{
  "num_hidden_layers": 24,
  "norm": "rmsnorm",
  "norm_place": "pre",
  "positions": "rope",
  "attn_scale": 0.177,
  "init": "uniform",
  "init_std_down": 0.0334,
  "beta2": 0.99,
  "max_grad_norm": 0.5,
  "doc_mask": true,
  "dataset": "wikipedia_en"
}
Each number is 200 + 20 x the weight over its row's rms, rounded and kept within 0 to 999. Layers, rows and columns count from 0. The size before them is the row's rms in percent of the matrix's.

# gate: layer 7 MLP gate, 576x224, rms 0.0517, rows 455-494, columns 56-111
# up: layer 7 MLP up, 576x224, rms 0.0456, rows 455-494, columns 56-111
# down: layer 7 MLP down (transposed), 576x224, rms 0.0462, rows 455-494, columns 56-111
gate455,094,172,230,191,205,202,231,201,200,211,217,202,207,187,209,196,221,197,176,212,177,236,172,224,200,229,207,171,200,161,176,174,195,200,198,204,170,184,181,192,232,197,204,227,182,186,159,189,181,200,233,185,203,179,194,176,185
up455,104,175,195,189,195,211,181,155,202,181,218,243,217,118,191,203,212,194,231,198,211,215,172,179,169,208,220,175,212,177,230,216,209,232,183,219,214,216,208,200,217,181,208,214,180,212,207,223,160,204,226,210,235,194,229,209,196
down455,104,233,195,195,211,189,188,218,158,207,212,149,187,226,206,174,190,203,194,216,192,236,193,197,226,202,244,203,180,208,204,179,188,197,207,204,183,213,188,220,239,220,201,188,228,235,188,216,203,237,172,182,181,216,205,222,191
gate456,089,184,165,170,206,211,172,184,190,210,167,187,206,204,189,211,222,200,252,205,201,216,219,187,231,178,155,168,169,196,214,199,201,213,191,181,196,220,196,172,224,146,197,179,194,193,219,189,188,204,206,232,196,209,185,226,188
up456,083,208,174,184,208,221,247,196,196,204,199,239,179,185,179,193,191,206,208,198,202,184,182,182,216,190,191,208,193,189,169,179,215,197,240,205,213,222,229,200,152,178,230,209,190,165,206,181,219,205,227,167,200,168,209,193,161
down456,089,198,147,205,167,191,176,214,163,207,175,214,166,205,196,174,185,206,231,194,221,195,166,170,181,216,166,231,239,244,174,202,181,192,214,151,180,208,197,202,203,206,204,177,231,216,192,191,219,223,190,240,213,194,198,178,170
gate457,092,228,207,194,189,188,194,198,226,182,198,179,229,224,228,172,170,210,209,170,213,182,204,198,192,221,236,217,221,208,168,246,224,197,187,212,216,215,231,181,175,223,204,206,212,209,176,214,169,177,182,230,191,197,227,230,213
up457,091,185,214,191,199,215,191,197,207,168,205,233,199,199,192,200,161,216,219,182,179,207,188,156,205,201,187,204,217,175,182,208,174,212,190,189,224,224,209,226,188,193,191,190,197,195,202,216,153,217,199,220,239,209,186,190,188
down457,089,169,193,221,208,200,184,213,164,210,195,201,182,167,180,241,205,203,170,237,203,221,162,177,229,179,165,189,202,192,211,177,178,228,214,201,214,165,199,236,218,186,205,205,185,188,218,200,222,218,220,176,236,195,183,184,173
gate458,083,201,205,197,201,192,189,185,217,195,187,177,164,208,202,202,232,164,188,234,211,197,194,207,192,168,198,159,195,198,209,208,173,203,195,191,213,194,197,171,183,213,165,201,121,189,158,184,218,230,214,221,217,155,191,173,203
up458,084,218,202,214,187,207,186,216,155,200,205,210,230,216,191,220,187,183,187,212,181,223,235,218,230,223,181,200,198,240,169,220,213,206,206,224,185,194,231,207,225,193,211,213,187,193,199,192,191,212,194,198,200,204,198,192,205
down458,078,199,223,217,192,179,195,174,241,169,216,214,169,192,195,199,209,188,198,209,202,194,162,214,194,195,173,195,196,173,225,183,198,249,189,176,200,190,174,185,194,206,168,205,167,202,200,210,192,242,217,188,194,169,216,207,177
gate459,093,187,160,188,183,161,206,233,204,235,240,200,191,175,132,196,199,205,229,215,167,221,163,187,246,224,179,167,197,204,194,217,224,182,206,204,194,203,179,164,221,171,169,224,194,168,211,209,219,197,218,197,174,200,166,178,219
up459,091,208,207,187,231,192,211,166,203,187,220,217,237,254,183,212,189,197,159,145,221,201,204,213,195,189,207,236,196,172,226,188,191,202,189,201,172,225,207,191,164,229,207,194,206,199,191,197,172,192,221,162,215,201,201,185,197
down459,090,215,203,200,210,180,222,180,207,201,215,197,210,234,175,205,188,194,188,159,184,221,187,193,202,228,222,244,203,199,221,195,211,179,181,178,184,217,209,186,189,195,156,183,194,193,186,204,169,206,236,167,223,182,200,198,221
gate460,103,203,179,214,193,214,184,218,189,209,196,188,173,208,155,185,236,188,246,186,214,161,165,184,226,164,228,185,223,182,168,222,199,188,201,207,203,175,214,176,171,190,191,185,206,176,215,182,170,208,207,179,221,208,238,195,192
up460,112,219,198,179,164,191,229,206,175,172,261,185,168,235,211,212,229,200,220,189,176,201,186,184,196,219,206,166,183,171,221,235,178,218,218,207,215,197,239,184,204,164,201,217,223,198,188,198,178,194,227,203,173,206,184,168,164
down460,111,172,205,192,177,181,216,185,225,193,192,180,197,217,193,199,208,206,202,192,208,155,222,219,165,166,209,197,213,143,153,186,195,232,192,210,197,212,223,227,188,159,209,204,214,207,213,165,187,175,221,219,214,176,154,200,213
gate461,103,223,195,203,211,192,182,210,213,224,187,193,209,166,221,200,213,220,207,232,200,249,220,221,214,179,184,188,218,231,210,185,208,186,201,235,199,172,182,174,194,189,206,245,177,214,218,170,208,215,217,190,210,196,185,185,215
up461,116,188,216,196,201,226,223,171,160,199,252,209,198,212,161,195,168,191,226,195,197,208,189,212,188,186,207,194,198,207,207,196,216,202,229,188,171,207,168,211,216,208,192,197,205,198,153,210,213,173,202,183,202,218,229,246,195
down461,114,207,191,222,218,185,193,172,175,204,231,204,200,187,182,212,183,192,230,214,205,220,204,228,205,173,212,191,177,206,210,196,204,218,232,210,189,227,169,201,213,225,196,209,221,199,158,188,212,189,205,170,212,202,215,218,202
gate462,103,172,166,202,192,206,212,230,193,195,178,182,184,182,182,187,219,239,212,182,177,239,184,213,187,184,153,183,169,193,174,183,249,177,173,194,190,217,218,171,218,184,174,230,218,212,187,207,225,213,171,194,204,232,185,214,213
up462,104,199,177,204,233,224,194,197,216,167,237,195,193,215,202,202,211,179,197,234,192,211,193,185,215,167,191,233,208,193,212,216,213,211,223,195,205,197,207,187,173,220,232,188,198,176,236,202,238,197,215,188,221,178,193,201,183
down462,101,214,196,213,195,205,201,227,200,208,185,209,205,189,222,199,198,209,169,199,197,213,204,185,182,178,205,204,197,211,180,198,170,148,194,195,214,232,219,232,173,180,221,175,193,212,192,180,228,205,182,216,214,161,187,199,207
gate463,108,211,148,204,195,194,161,179,228,197,201,185,207,194,207,205,200,201,218,209,198,216,233,249,197,190,210,178,190,244,193,197,231,215,197,241,201,194,209,189,160,205,178,224,199,206,219,211,160,205,183,202,205,190,205,172,234
up463,118,212,224,170,227,162,173,195,205,205,180,216,209,198,193,204,169,174,179,200,224,178,203,167,193,203,215,168,232,180,219,227,187,192,181,227,199,223,174,211,220,197,223,207,215,189,192,216,217,181,183,206,223,152,210,201,161
down463,113,251,173,187,216,214,194,186,245,200,183,211,202,213,206,201,208,199,202,212,224,215,237,182,197,206,218,192,219,204,213,207,200,215,227,219,182,212,213,184,211,208,200,255,184,171,217,191,228,173,206,201,250,153,198,200,198
gate464,110,195,207,185,202,190,180,200,179,211,189,208,179,157,176,184,221,185,182,220,215,215,214,177,221,233,197,188,184,214,172,187,239,198,169,192,219,181,161,180,232,199,170,185,203,232,216,181,204,240,197,195,211,230,200,196,237
up464,111,180,181,178,207,215,201,208,174,197,200,212,178,211,216,193,211,216,215,221,213,173,169,187,208,208,225,218,194,209,186,231,219,209,198,202,188,235,196,176,178,214,191,193,185,181,213,171,212,182,187,242,196,201,210,211,231
down464,112,195,214,209,172,153,213,181,210,177,206,174,174,194,191,217,178,196,216,175,175,205,230,236,196,200,184,182,236,223,198,178,167,203,191,226,216,202,210,212,228,200,186,211,192,201,197,199,188,227,197,195,204,164,177,175,150
gate465,116,186,174,206,210,184,170,190,215,203,205,179,166,190,194,225,183,212,173,203,200,223,234,196,193,188,200,190,211,204,212,222,225,197,193,208,172,185,180,203,202,196,181,213,215,211,190,192,223,193,190,205,211,229,205,196,209
up465,120,212,182,220,189,243,203,194,242,204,188,221,168,201,160,224,223,210,232,193,158,190,206,206,187,220,216,208,206,188,230,192,180,199,199,203,199,170,223,199,219,195,214,202,205,196,171,215,197,232,211,199,214,191,216,181,204
down465,118,201,169,233,203,252,188,227,227,194,209,207,188,179,186,234,203,222,219,164,172,201,204,200,174,203,199,203,218,204,236,208,187,213,214,209,170,183,185,191,185,161,218,234,205,182,195,224,179,223,187,200,213,209,204,191,213
gate466,088,199,176,214,183,189,198,231,195,206,199,185,176,189,210,194,206,171,220,216,151,202,189,212,186,198,168,178,182,205,179,221,237,206,214,214,187,213,220,173,206,169,239,202,245,160,172,215,162,207,208,175,214,192,190,197,231
up466,081,194,211,222,215,206,175,160,214,216,190,214,221,172,205,205,209,226,215,188,179,204,218,215,198,184,218,181,222,211,169,184,206,202,176,209,157,203,180,171,193,196,179,221,142,195,151,199,205,214,225,205,197,186,209,205,206
down466,081,233,188,245,220,207,213,188,226,186,176,219,214,181,194,191,173,229,231,217,199,185,191,252,209,215,193,171,223,204,177,205,199,191,214,210,175,206,200,182,204,208,219,211,190,177,162,173,199,200,230,185,182,203,212,215,216
gate467,096,189,198,171,188,223,208,144,180,210,197,213,216,177,202,189,210,199,224,240,188,214,188,208,209,202,207,208,211,217,176,170,195,210,212,200,219,186,189,229,175,216,176,202,161,199,151,243,232,174,218,169,238,202,225,215,204
up467,108,206,202,187,191,189,166,169,189,176,168,203,271,196,214,193,197,191,174,225,217,191,197,192,202,216,254,233,209,221,189,202,181,224,224,172,198,167,192,221,218,210,168,191,145,232,206,208,215,202,184,189,183,212,206,193,217
down467,107,213,205,214,199,174,167,214,192,203,207,191,243,226,202,208,179,183,203,180,215,186,221,200,208,192,211,210,192,185,225,222,204,184,208,179,210,199,206,186,205,194,187,183,211,189,254,172,187,212,177,222,145,215,170,172,204
gate468,099,187,175,201,209,228,171,220,200,232,200,193,195,207,179,212,219,184,191,184,231,161,185,197,195,188,233,170,188,256,197,191,229,196,173,189,212,212,206,205,208,178,191,202,194,199,200,213,178,206,193,174,253,169,181,254,220
up468,099,198,198,204,174,229,186,220,169,225,243,189,223,220,197,202,184,220,210,220,184,206,215,174,209,194,193,188,191,191,206,211,212,213,175,208,190,200,216,177,224,198,208,218,196,194,180,171,219,218,210,221,195,204,201,209,142
down468,097,188,192,170,171,231,189,231,166,230,222,229,211,205,185,172,247,235,189,195,233,156,213,211,234,178,207,152,231,236,180,207,225,200,166,196,196,191,199,181,210,195,214,204,189,212,188,198,192,208,188,203,224,210,174,185,180
gate469,104,209,177,213,194,163,176,202,180,210,191,185,201,180,188,179,179,198,192,211,190,162,205,180,213,206,186,219,208,228,226,217,214,225,197,214,195,196,155,180,215,180,209,193,177,214,213,173,200,195,210,190,214,231,203,222,198
up469,102,170,193,202,178,224,215,232,221,177,173,209,190,204,201,197,209,190,206,171,212,186,196,185,201,195,192,152,196,141,233,172,173,192,188,200,178,196,233,161,226,210,193,214,206,178,185,233,180,198,217,191,176,187,186,198,216
down469,102,173,215,229,188,222,236,220,214,190,179,232,186,165,178,190,197,214,191,184,203,200,209,179,179,191,165,184,226,201,207,172,209,200,208,180,186,186,207,177,229,176,193,181,201,200,203,235,215,215,191,193,197,228,191,175,184
gate470,068,221,206,247,199,218,183,204,233,195,216,209,215,183,199,166,207,194,192,226,241,223,237,198,209,191,209,231,206,192,223,172,223,219,185,207,222,193,208,173,188,145,215,208,209,193,200,168,216,200,218,190,209,209,211,214,210
up470,059,190,214,189,180,213,189,206,188,197,181,194,137,186,211,211,211,225,212,201,220,213,209,220,215,165,200,184,215,217,185,198,202,200,217,204,163,248,268,139,201,232,196,213,214,214,179,207,202,206,190,176,187,177,200,178,174
down470,060,178,223,206,185,232,203,209,226,204,169,192,172,190,213,193,215,198,160,167,216,213,228,179,177,191,191,184,246,176,200,186,211,225,236,202,200,222,222,180,215,180,175,184,222,177,193,200,243,207,227,179,188,214,193,190,186
gate471,115,195,140,191,198,223,183,176,170,205,238,204,193,234,190,193,198,198,213,220,217,179,192,229,214,211,172,180,210,211,194,203,222,202,208,215,200,179,227,223,175,145,225,204,182,200,210,199,191,183,216,190,209,229,188,183,176
up471,110,198,200,196,174,201,176,236,225,182,193,248,193,178,177,213,184,187,213,210,227,209,206,158,209,200,176,217,237,191,177,176,192,203,199,211,227,190,207,178,249,184,231,196,196,165,193,176,210,191,204,202,241,150,210,216,207
down471,106,224,201,184,198,192,197,212,230,218,184,229,198,190,195,202,182,193,187,204,204,210,210,159,217,225,158,194,254,193,167,200,179,216,199,204,216,183,194,210,230,205,227,215,185,197,175,203,220,180,212,211,252,177,216,210,183
gate472,123,187,198,162,185,185,232,225,201,229,201,173,193,212,194,210,158,212,216,237,180,217,198,261,226,214,148,181,204,189,202,169,215,195,181,209,217,173,205,230,188,169,158,217,215,198,165,203,195,192,229,178,172,195,183,217,201
up472,123,199,198,216,198,197,198,199,215,188,214,199,209,215,185,208,220,201,183,146,202,199,226,197,207,234,226,197,230,205,210,199,198,223,174,209,235,201,204,232,201,188,199,189,187,192,206,187,205,179,209,212,211,219,218,225,208
down472,124,227,215,204,208,180,195,216,187,168,200,201,199,233,212,175,193,194,209,177,169,203,209,202,171,211,226,203,229,217,223,219,260,198,178,198,196,230,211,262,216,194,184,223,206,164,198,178,200,226,187,204,206,187,217,227,199
gate473,115,194,177,218,188,227,197,195,181,178,226,204,190,217,221,191,202,194,186,171,232,220,213,194,193,202,220,210,186,218,199,224,213,191,193,200,190,208,198,181,147,202,214,260,217,185,195,208,168,211,251,220,198,150,194,170,185
up473,116,224,231,187,191,174,161,194,168,194,188,152,192,193,212,214,181,217,171,184,220,232,195,241,158,189,207,181,180,180,249,185,179,203,191,213,188,158,163,165,215,188,191,206,204,209,187,232,209,218,176,218,206,188,212,188,180
down473,118,214,186,220,199,175,195,187,193,180,194,177,197,190,186,165,139,225,165,160,193,220,170,193,206,210,191,205,197,212,193,213,200,182,189,192,156,173,179,196,171,178,174,209,192,187,178,188,188,184,213,208,191,147,186,177,202
gate474,095,213,173,197,209,211,197,188,207,190,214,171,165,190,204,214,225,198,187,210,159,215,181,215,220,203,194,182,194,178,211,233,232,211,202,210,225,201,211,155,153,197,255,203,202,189,187,195,196,172,202,195,205,182,198,206,197
up474,095,193,189,207,208,208,197,207,191,184,203,198,207,192,184,193,184,198,194,244,241,186,183,208,190,218,171,205,191,190,214,158,195,196,167,201,187,212,158,161,232,168,198,202,221,185,190,188,227,198,193,187,218,193,212,209,216
down474,101,191,171,198,204,225,217,206,211,216,199,187,189,181,207,222,209,202,183,217,176,224,172,212,214,185,190,198,204,182,220,214,230,199,183,205,221,193,181,170,184,200,245,178,196,191,192,156,199,180,211,198,208,183,167,198,203
gate475,111,200,191,203,194,209,211,194,190,207,215,190,223,189,241,197,244,196,211,243,174,223,191,205,216,208,200,196,202,182,178,223,236,219,214,238,194,190,200,153,182,194,172,249,190,193,169,190,207,197,246,169,230,187,192,186,202
up475,120,164,185,184,209,199,229,206,204,216,220,211,193,178,171,222,210,177,165,179,175,157,183,178,216,197,185,200,191,185,187,192,222,208,207,183,217,190,194,208,168,197,203,184,182,202,216,207,209,204,197,188,187,202,187,202,189
down475,118,214,157,201,232,171,182,192,212,219,216,197,184,168,194,202,224,195,179,180,169,169,209,178,186,176,154,183,221,192,218,216,174,196,197,192,223,168,220,208,196,218,195,189,186,199,230,201,237,208,202,179,191,202,184,255,212
gate476,104,219,220,207,233,188,162,180,227,213,194,179,213,201,226,207,170,205,178,230,226,233,225,221,220,216,188,175,220,224,191,185,238,178,200,216,141,213,168,204,186,212,222,222,188,197,197,227,194,218,230,201,224,193,192,167,194
up476,105,189,204,219,227,157,200,209,194,227,231,180,192,217,208,201,166,201,217,177,218,208,221,224,208,180,213,164,214,201,203,221,235,219,171,209,227,232,200,198,216,204,188,169,198,184,212,189,215,157,159,189,204,227,193,211,188
down476,106,195,206,207,226,200,221,178,209,233,208,187,227,217,217,176,169,180,224,175,204,224,198,213,199,160,201,162,205,177,184,230,204,205,187,207,194,205,208,190,220,193,208,169,216,179,192,208,205,192,188,180,184,219,197,208,184
gate477,086,215,191,154,206,184,189,210,214,194,216,205,198,173,193,193,205,184,175,222,186,189,225,188,203,188,195,213,221,233,189,200,220,222,203,189,230,182,176,175,214,176,266,213,204,198,230,173,187,184,204,191,215,207,203,225,216
up477,086,171,222,168,205,210,220,181,170,217,189,188,199,206,211,221,222,197,214,189,178,202,178,217,186,190,202,181,232,214,199,179,182,191,201,203,214,169,176,229,255,180,204,198,222,183,207,238,234,183,164,170,178,227,168,215,205
down477,084,206,220,222,187,190,209,209,198,214,213,183,171,200,190,220,219,168,209,213,221,207,152,154,206,201,162,209,253,205,173,187,216,210,164,183,203,217,196,160,214,199,225,198,217,226,184,196,195,229,200,223,240,226,232,192,251
gate478,083,194,158,186,201,180,212,195,235,190,192,201,169,182,208,155,182,237,239,192,176,194,210,228,211,206,222,204,174,193,189,201,210,217,204,204,201,194,192,182,173,182,225,220,219,196,233,206,193,224,206,197,204,205,188,204,210
up478,087,190,199,174,238,224,187,193,208,175,181,156,213,225,203,212,185,222,171,212,213,196,189,214,173,185,210,188,224,228,223,193,178,153,192,212,188,208,217,252,165,185,162,201,173,241,160,207,228,162,208,204,213,162,171,206,154
down478,082,226,195,213,164,200,191,180,207,239,218,218,250,186,218,191,226,223,207,164,212,202,202,206,192,220,169,161,180,190,187,209,209,195,232,190,203,182,179,179,210,218,219,185,211,192,194,225,198,216,200,165,216,239,204,184,218
gate479,087,161,218,224,204,199,184,191,217,199,226,199,196,168,237,169,231,214,176,176,212,201,172,178,186,193,166,209,205,213,204,187,171,222,182,190,209,186,223,185,179,198,220,217,192,188,198,215,222,209,216,193,199,220,174,185,224
up479,091,183,251,194,223,198,238,219,186,199,186,170,228,225,250,223,194,203,204,146,190,180,178,204,184,234,196,200,207,209,221,197,175,196,175,184,190,196,180,202,186,212,167,189,188,212,210,195,178,222,200,203,188,179,215,206,211
down479,088,212,160,201,218,199,179,182,223,196,210,216,208,210,158,192,202,224,231,221,182,218,236,229,181,173,179,186,191,174,196,223,236,173,213,210,208,196,176,224,210,209,198,211,218,198,190,171,215,195,197,218,206,190,200,214,194
gate480,112,209,170,216,216,177,227,184,190,184,193,160,193,231,167,209,224,178,215,146,202,181,170,191,210,190,204,230,220,176,223,203,210,203,204,211,219,221,202,205,215,195,226,219,211,194,167,174,224,192,206,152,211,191,210,189,189
up480,110,202,190,172,215,214,213,192,224,214,203,206,216,224,195,219,220,213,198,208,228,202,173,198,184,209,212,167,240,188,177,161,199,200,199,194,196,183,223,200,206,195,151,183,212,195,152,214,147,184,197,196,160,161,211,227,184
down480,112,222,171,188,229,193,196,190,186,185,228,208,207,202,196,227,253,261,218,227,225,226,184,204,201,200,227,157,253,177,199,174,216,215,192,197,189,202,194,182,195,190,174,230,190,198,171,242,190,178,224,229,183,175,209,185,181
gate481,078,195,191,205,162,230,198,190,191,240,208,219,193,215,187,187,198,196,178,207,204,219,184,196,216,186,221,153,195,221,174,197,239,187,215,188,191,214,219,198,220,197,227,208,217,191,206,214,195,232,175,226,224,217,184,194,213
up481,072,177,218,140,222,240,206,179,236,215,242,204,179,223,206,191,205,227,211,165,200,174,193,159,192,178,216,233,209,227,228,192,203,194,179,206,187,221,183,204,183,193,222,227,215,216,218,197,192,188,190,186,187,181,210,203,195
down481,070,168,210,218,226,190,205,218,229,198,184,207,218,200,212,200,221,226,235,171,204,212,217,170,150,197,212,197,177,229,213,194,220,220,200,198,236,195,202,207,204,175,209,192,185,180,168,183,235,208,209,165,216,200,190,209,201
gate482,097,246,184,211,189,236,223,196,199,218,189,183,192,226,196,171,186,210,191,193,176,189,223,220,244,202,193,190,226,253,213,207,227,200,228,189,165,201,200,206,206,198,213,198,202,203,170,135,185,173,190,211,218,160,178,232,202
up482,102,192,191,222,218,192,151,207,187,165,251,186,173,185,197,204,192,191,191,243,215,188,223,208,171,206,209,174,223,215,178,196,226,208,194,218,222,210,207,186,227,172,216,191,228,205,231,208,191,197,190,207,213,230,210,230,209
down482,105,224,192,210,179,232,215,144,164,233,171,188,230,215,175,194,220,191,183,192,220,202,193,225,245,224,196,218,190,214,206,219,185,196,199,180,205,189,204,207,197,196,193,199,176,193,156,187,193,195,176,211,188,174,216,216,182
gate483,082,186,210,193,178,186,194,162,208,235,219,185,171,155,213,210,222,189,218,198,159,201,209,211,219,207,230,184,173,202,198,202,220,164,213,201,183,188,210,195,210,153,184,218,186,245,196,181,193,214,211,174,220,170,193,208,216
up483,074,205,194,180,160,171,194,195,199,228,240,168,173,247,190,203,202,160,229,158,225,162,157,194,208,193,191,184,199,200,199,248,185,188,199,198,166,218,242,189,216,213,207,205,250,176,184,231,199,171,181,209,201,199,199,206,178
down483,077,233,211,174,160,188,199,207,178,219,223,193,198,188,198,171,206,179,197,173,219,195,166,179,193,179,198,203,170,178,199,217,188,187,201,205,167,230,209,203,203,196,192,218,234,192,194,182,208,187,197,203,177,210,221,187,208
gate484,098,188,200,173,213,174,165,188,205,214,209,194,179,171,214,212,209,163,162,183,215,213,200,184,179,172,217,202,203,213,208,228,225,180,196,189,227,190,188,234,207,224,186,219,244,209,200,210,245,182,206,172,208,222,200,213,229
up484,104,166,208,232,229,221,189,201,201,165,188,195,198,198,195,188,178,228,200,177,210,178,191,173,201,219,161,227,223,240,219,182,197,193,192,203,221,214,219,227,206,126,197,176,195,183,180,201,215,185,190,222,213,249,174,193,226
down484,106,168,207,187,234,189,171,202,218,214,213,190,199,154,187,216,193,168,164,188,231,231,185,185,191,180,212,233,219,197,206,206,228,183,191,174,216,179,191,206,202,199,174,204,227,172,202,248,213,176,188,169,225,204,198,174,199
gate485,110,190,188,165,194,155,203,227,216,176,172,171,171,181,150,219,178,223,179,182,190,218,196,195,201,192,165,179,199,186,202,226,217,204,230,207,156,171,171,150,227,195,179,202,233,196,169,183,239,197,190,170,191,222,201,176,212
up485,096,193,207,223,237,203,188,186,208,191,198,219,197,224,211,190,201,180,194,187,224,216,221,180,185,189,219,156,214,233,200,183,196,214,201,222,227,216,243,220,192,222,184,209,223,221,192,185,191,210,190,224,217,204,236,221,170
down485,095,179,171,214,207,223,199,190,196,175,185,196,195,170,177,201,240,195,186,219,230,182,195,233,230,176,220,139,209,170,226,170,214,202,194,175,188,220,230,203,192,186,189,195,214,233,186,211,229,231,208,165,169,221,216,200,172
gate486,097,183,184,178,232,201,202,197,182,250,202,210,216,185,202,207,194,216,172,183,193,248,213,218,215,198,197,213,189,200,170,211,221,203,180,197,181,217,216,195,165,167,209,206,198,201,188,196,189,172,229,192,207,195,202,206,235
up486,102,192,192,204,229,228,198,201,176,190,240,175,182,231,221,224,195,214,208,240,190,179,190,211,173,201,179,182,249,188,209,214,193,202,223,215,185,216,219,168,196,237,186,213,203,219,190,201,215,197,177,206,216,198,184,211,175
down486,101,194,203,180,227,202,190,199,180,240,215,205,206,211,203,222,227,220,166,209,189,248,205,228,201,186,196,194,215,191,191,233,203,168,203,227,199,226,218,192,175,181,209,211,196,218,180,196,191,188,225,190,203,195,185,204,220
gate487,106,259,168,224,201,211,163,192,196,210,212,187,192,183,196,201,218,202,181,200,192,190,211,181,244,185,220,243,188,246,164,202,226,232,201,228,200,240,192,198,205,191,218,228,192,156,181,194,218,200,215,164,222,194,216,202,232
up487,102,180,206,173,208,189,233,218,186,205,197,198,189,205,235,160,225,213,216,236,170,188,209,174,187,194,224,191,206,183,166,178,175,185,244,229,194,235,195,234,190,208,192,215,199,203,244,225,211,220,195,246,175,241,211,174,191
down487,104,208,205,196,197,211,228,198,178,225,216,201,213,186,219,169,197,186,194,199,176,168,187,161,212,178,221,181,227,191,158,177,205,174,231,234,186,228,201,249,221,191,204,249,192,202,244,200,194,208,199,206,185,216,216,194,213
gate488,106,191,214,219,207,228,230,175,213,192,198,174,206,232,177,212,195,229,216,207,210,211,186,215,197,180,185,185,181,189,226,149,212,190,182,220,207,176,207,201,204,184,210,192,178,227,178,179,187,188,223,174,183,236,172,213,200
up488,113,203,218,177,207,209,165,207,212,217,199,187,199,253,199,199,185,204,180,206,199,195,191,184,210,217,151,199,209,224,194,226,227,210,202,209,176,213,186,205,243,206,190,191,211,213,174,152,201,205,218,191,182,186,210,222,220
down488,117,191,217,183,224,222,238,195,256,225,205,165,207,210,183,195,177,241,236,205,219,178,199,186,186,197,191,170,193,211,183,184,221,223,213,250,220,207,203,224,221,221,218,215,197,264,187,179,170,202,187,204,208,201,205,196,215
gate489,107,226,163,188,209,195,159,225,191,233,218,181,146,196,198,209,198,189,183,204,208,196,208,167,199,145,193,182,199,225,202,207,214,198,208,227,191,212,225,199,209,185,235,197,207,161,168,225,203,194,206,172,203,170,205,221,194
up489,092,210,230,187,221,211,199,225,218,211,193,175,243,236,213,191,181,239,202,235,190,203,198,213,212,189,200,234,200,239,252,229,241,173,197,201,165,180,199,238,212,208,189,195,194,190,204,182,204,177,180,221,206,220,191,238,208
down489,088,187,225,208,216,203,222,200,200,195,186,154,239,221,182,172,217,228,203,233,212,225,208,209,204,173,184,236,211,232,232,235,238,209,210,188,178,185,176,238,214,205,190,198,199,205,210,183,222,194,181,204,212,235,217,213,193
gate490,105,205,172,201,218,196,184,238,182,231,209,173,163,225,196,196,216,170,223,175,184,225,192,253,212,171,203,190,222,242,199,213,213,190,235,233,175,195,221,184,206,208,179,195,228,171,200,228,213,215,232,209,230,191,206,167,215
up490,104,214,189,211,196,158,180,222,177,224,219,163,193,233,215,211,199,180,176,150,206,187,171,187,236,197,212,197,205,209,200,204,199,182,205,191,213,231,295,180,207,189,209,202,204,189,210,192,170,233,204,209,189,197,182,181,215
down490,105,196,204,211,190,176,200,211,186,231,212,162,207,221,215,211,187,186,160,147,189,184,174,175,238,192,200,184,164,210,181,192,182,177,214,155,219,216,241,204,200,185,195,187,201,218,229,189,157,227,202,202,185,194,176,219,217
gate491,098,191,201,217,232,211,233,172,167,199,191,219,245,178,208,183,232,217,222,185,194,204,180,207,163,203,187,220,225,204,221,187,197,181,179,203,193,205,230,184,192,222,217,207,153,221,196,217,184,180,204,204,231,243,172,214,195
up491,103,237,167,220,210,200,176,206,203,212,213,184,154,200,174,221,138,188,197,205,198,242,240,171,168,182,177,181,200,197,222,199,225,217,200,235,201,223,204,203,146,195,186,197,234,199,167,183,212,196,212,211,200,200,226,175,204
down491,106,201,184,231,226,181,250,182,202,224,187,234,220,168,193,200,215,221,200,184,201,217,183,181,180,186,196,216,208,192,224,191,190,227,185,227,196,196,238,162,187,198,205,208,158,211,174,190,183,194,218,207,237,233,182,189,199
gate492,110,173,180,228,208,209,242,212,200,211,208,205,225,214,204,214,219,194,176,205,188,164,194,169,215,210,179,219,219,203,181,196,180,222,209,204,213,200,189,188,181,189,189,202,210,211,216,197,196,230,195,201,248,213,189,191,218
up492,119,217,197,195,215,228,187,192,181,176,179,193,161,193,191,192,162,181,209,181,210,226,215,211,184,177,195,189,195,180,198,194,175,195,187,225,166,244,189,245,219,188,223,216,165,219,180,191,225,189,205,209,189,228,197,197,211
down492,117,213,187,204,212,227,221,194,185,180,188,202,189,202,192,182,201,164,167,177,192,193,212,173,223,178,212,207,181,204,200,215,172,244,203,243,183,246,194,228,197,197,203,238,199,213,212,186,207,201,209,215,229,215,188,201,223
gate493,110,197,214,170,200,206,187,223,186,207,186,203,181,210,186,191,188,194,203,170,214,174,201,189,209,163,223,174,199,222,202,225,205,186,212,201,163,222,216,193,219,181,165,201,184,183,172,219,204,201,170,192,203,198,180,211,209
up493,111,242,201,210,191,173,215,231,207,225,209,199,244,194,226,175,207,187,188,184,186,192,178,189,216,212,211,211,175,204,197,219,180,222,175,209,187,226,210,223,205,200,213,233,181,224,162,203,217,201,189,222,203,201,189,206,163
down493,111,179,223,226,204,219,187,201,231,184,218,199,227,185,219,157,184,242,171,179,188,201,207,202,206,208,206,205,249,210,202,210,180,196,212,209,204,171,192,208,178,160,204,226,192,213,195,185,196,209,227,220,205,187,207,215,196
gate494,099,188,214,225,188,158,192,247,200,194,206,197,212,177,210,196,202,209,192,239,153,219,231,213,216,224,209,230,194,214,144,201,224,214,203,194,172,193,196,176,203,184,220,222,205,192,159,186,244,214,222,201,212,214,210,223,223
up494,094,198,183,190,194,162,195,195,261,203,238,190,177,246,208,179,199,164,178,234,174,191,179,210,209,207,166,224,213,174,190,231,195,222,223,194,198,199,210,206,186,216,213,225,223,220,195,207,209,217,213,168,182,207,213,216,181
down494,095,192,204,184,196,167,149,222,203,193,201,206,190,178,184,197,184,209,190,211,176,226,213,227,171,200,187,214,206,168,180,221,171,205,209,187,180,194,195,198,174,224,224,217,236,175,208,203,205,199,184,203,179,206,239,197,238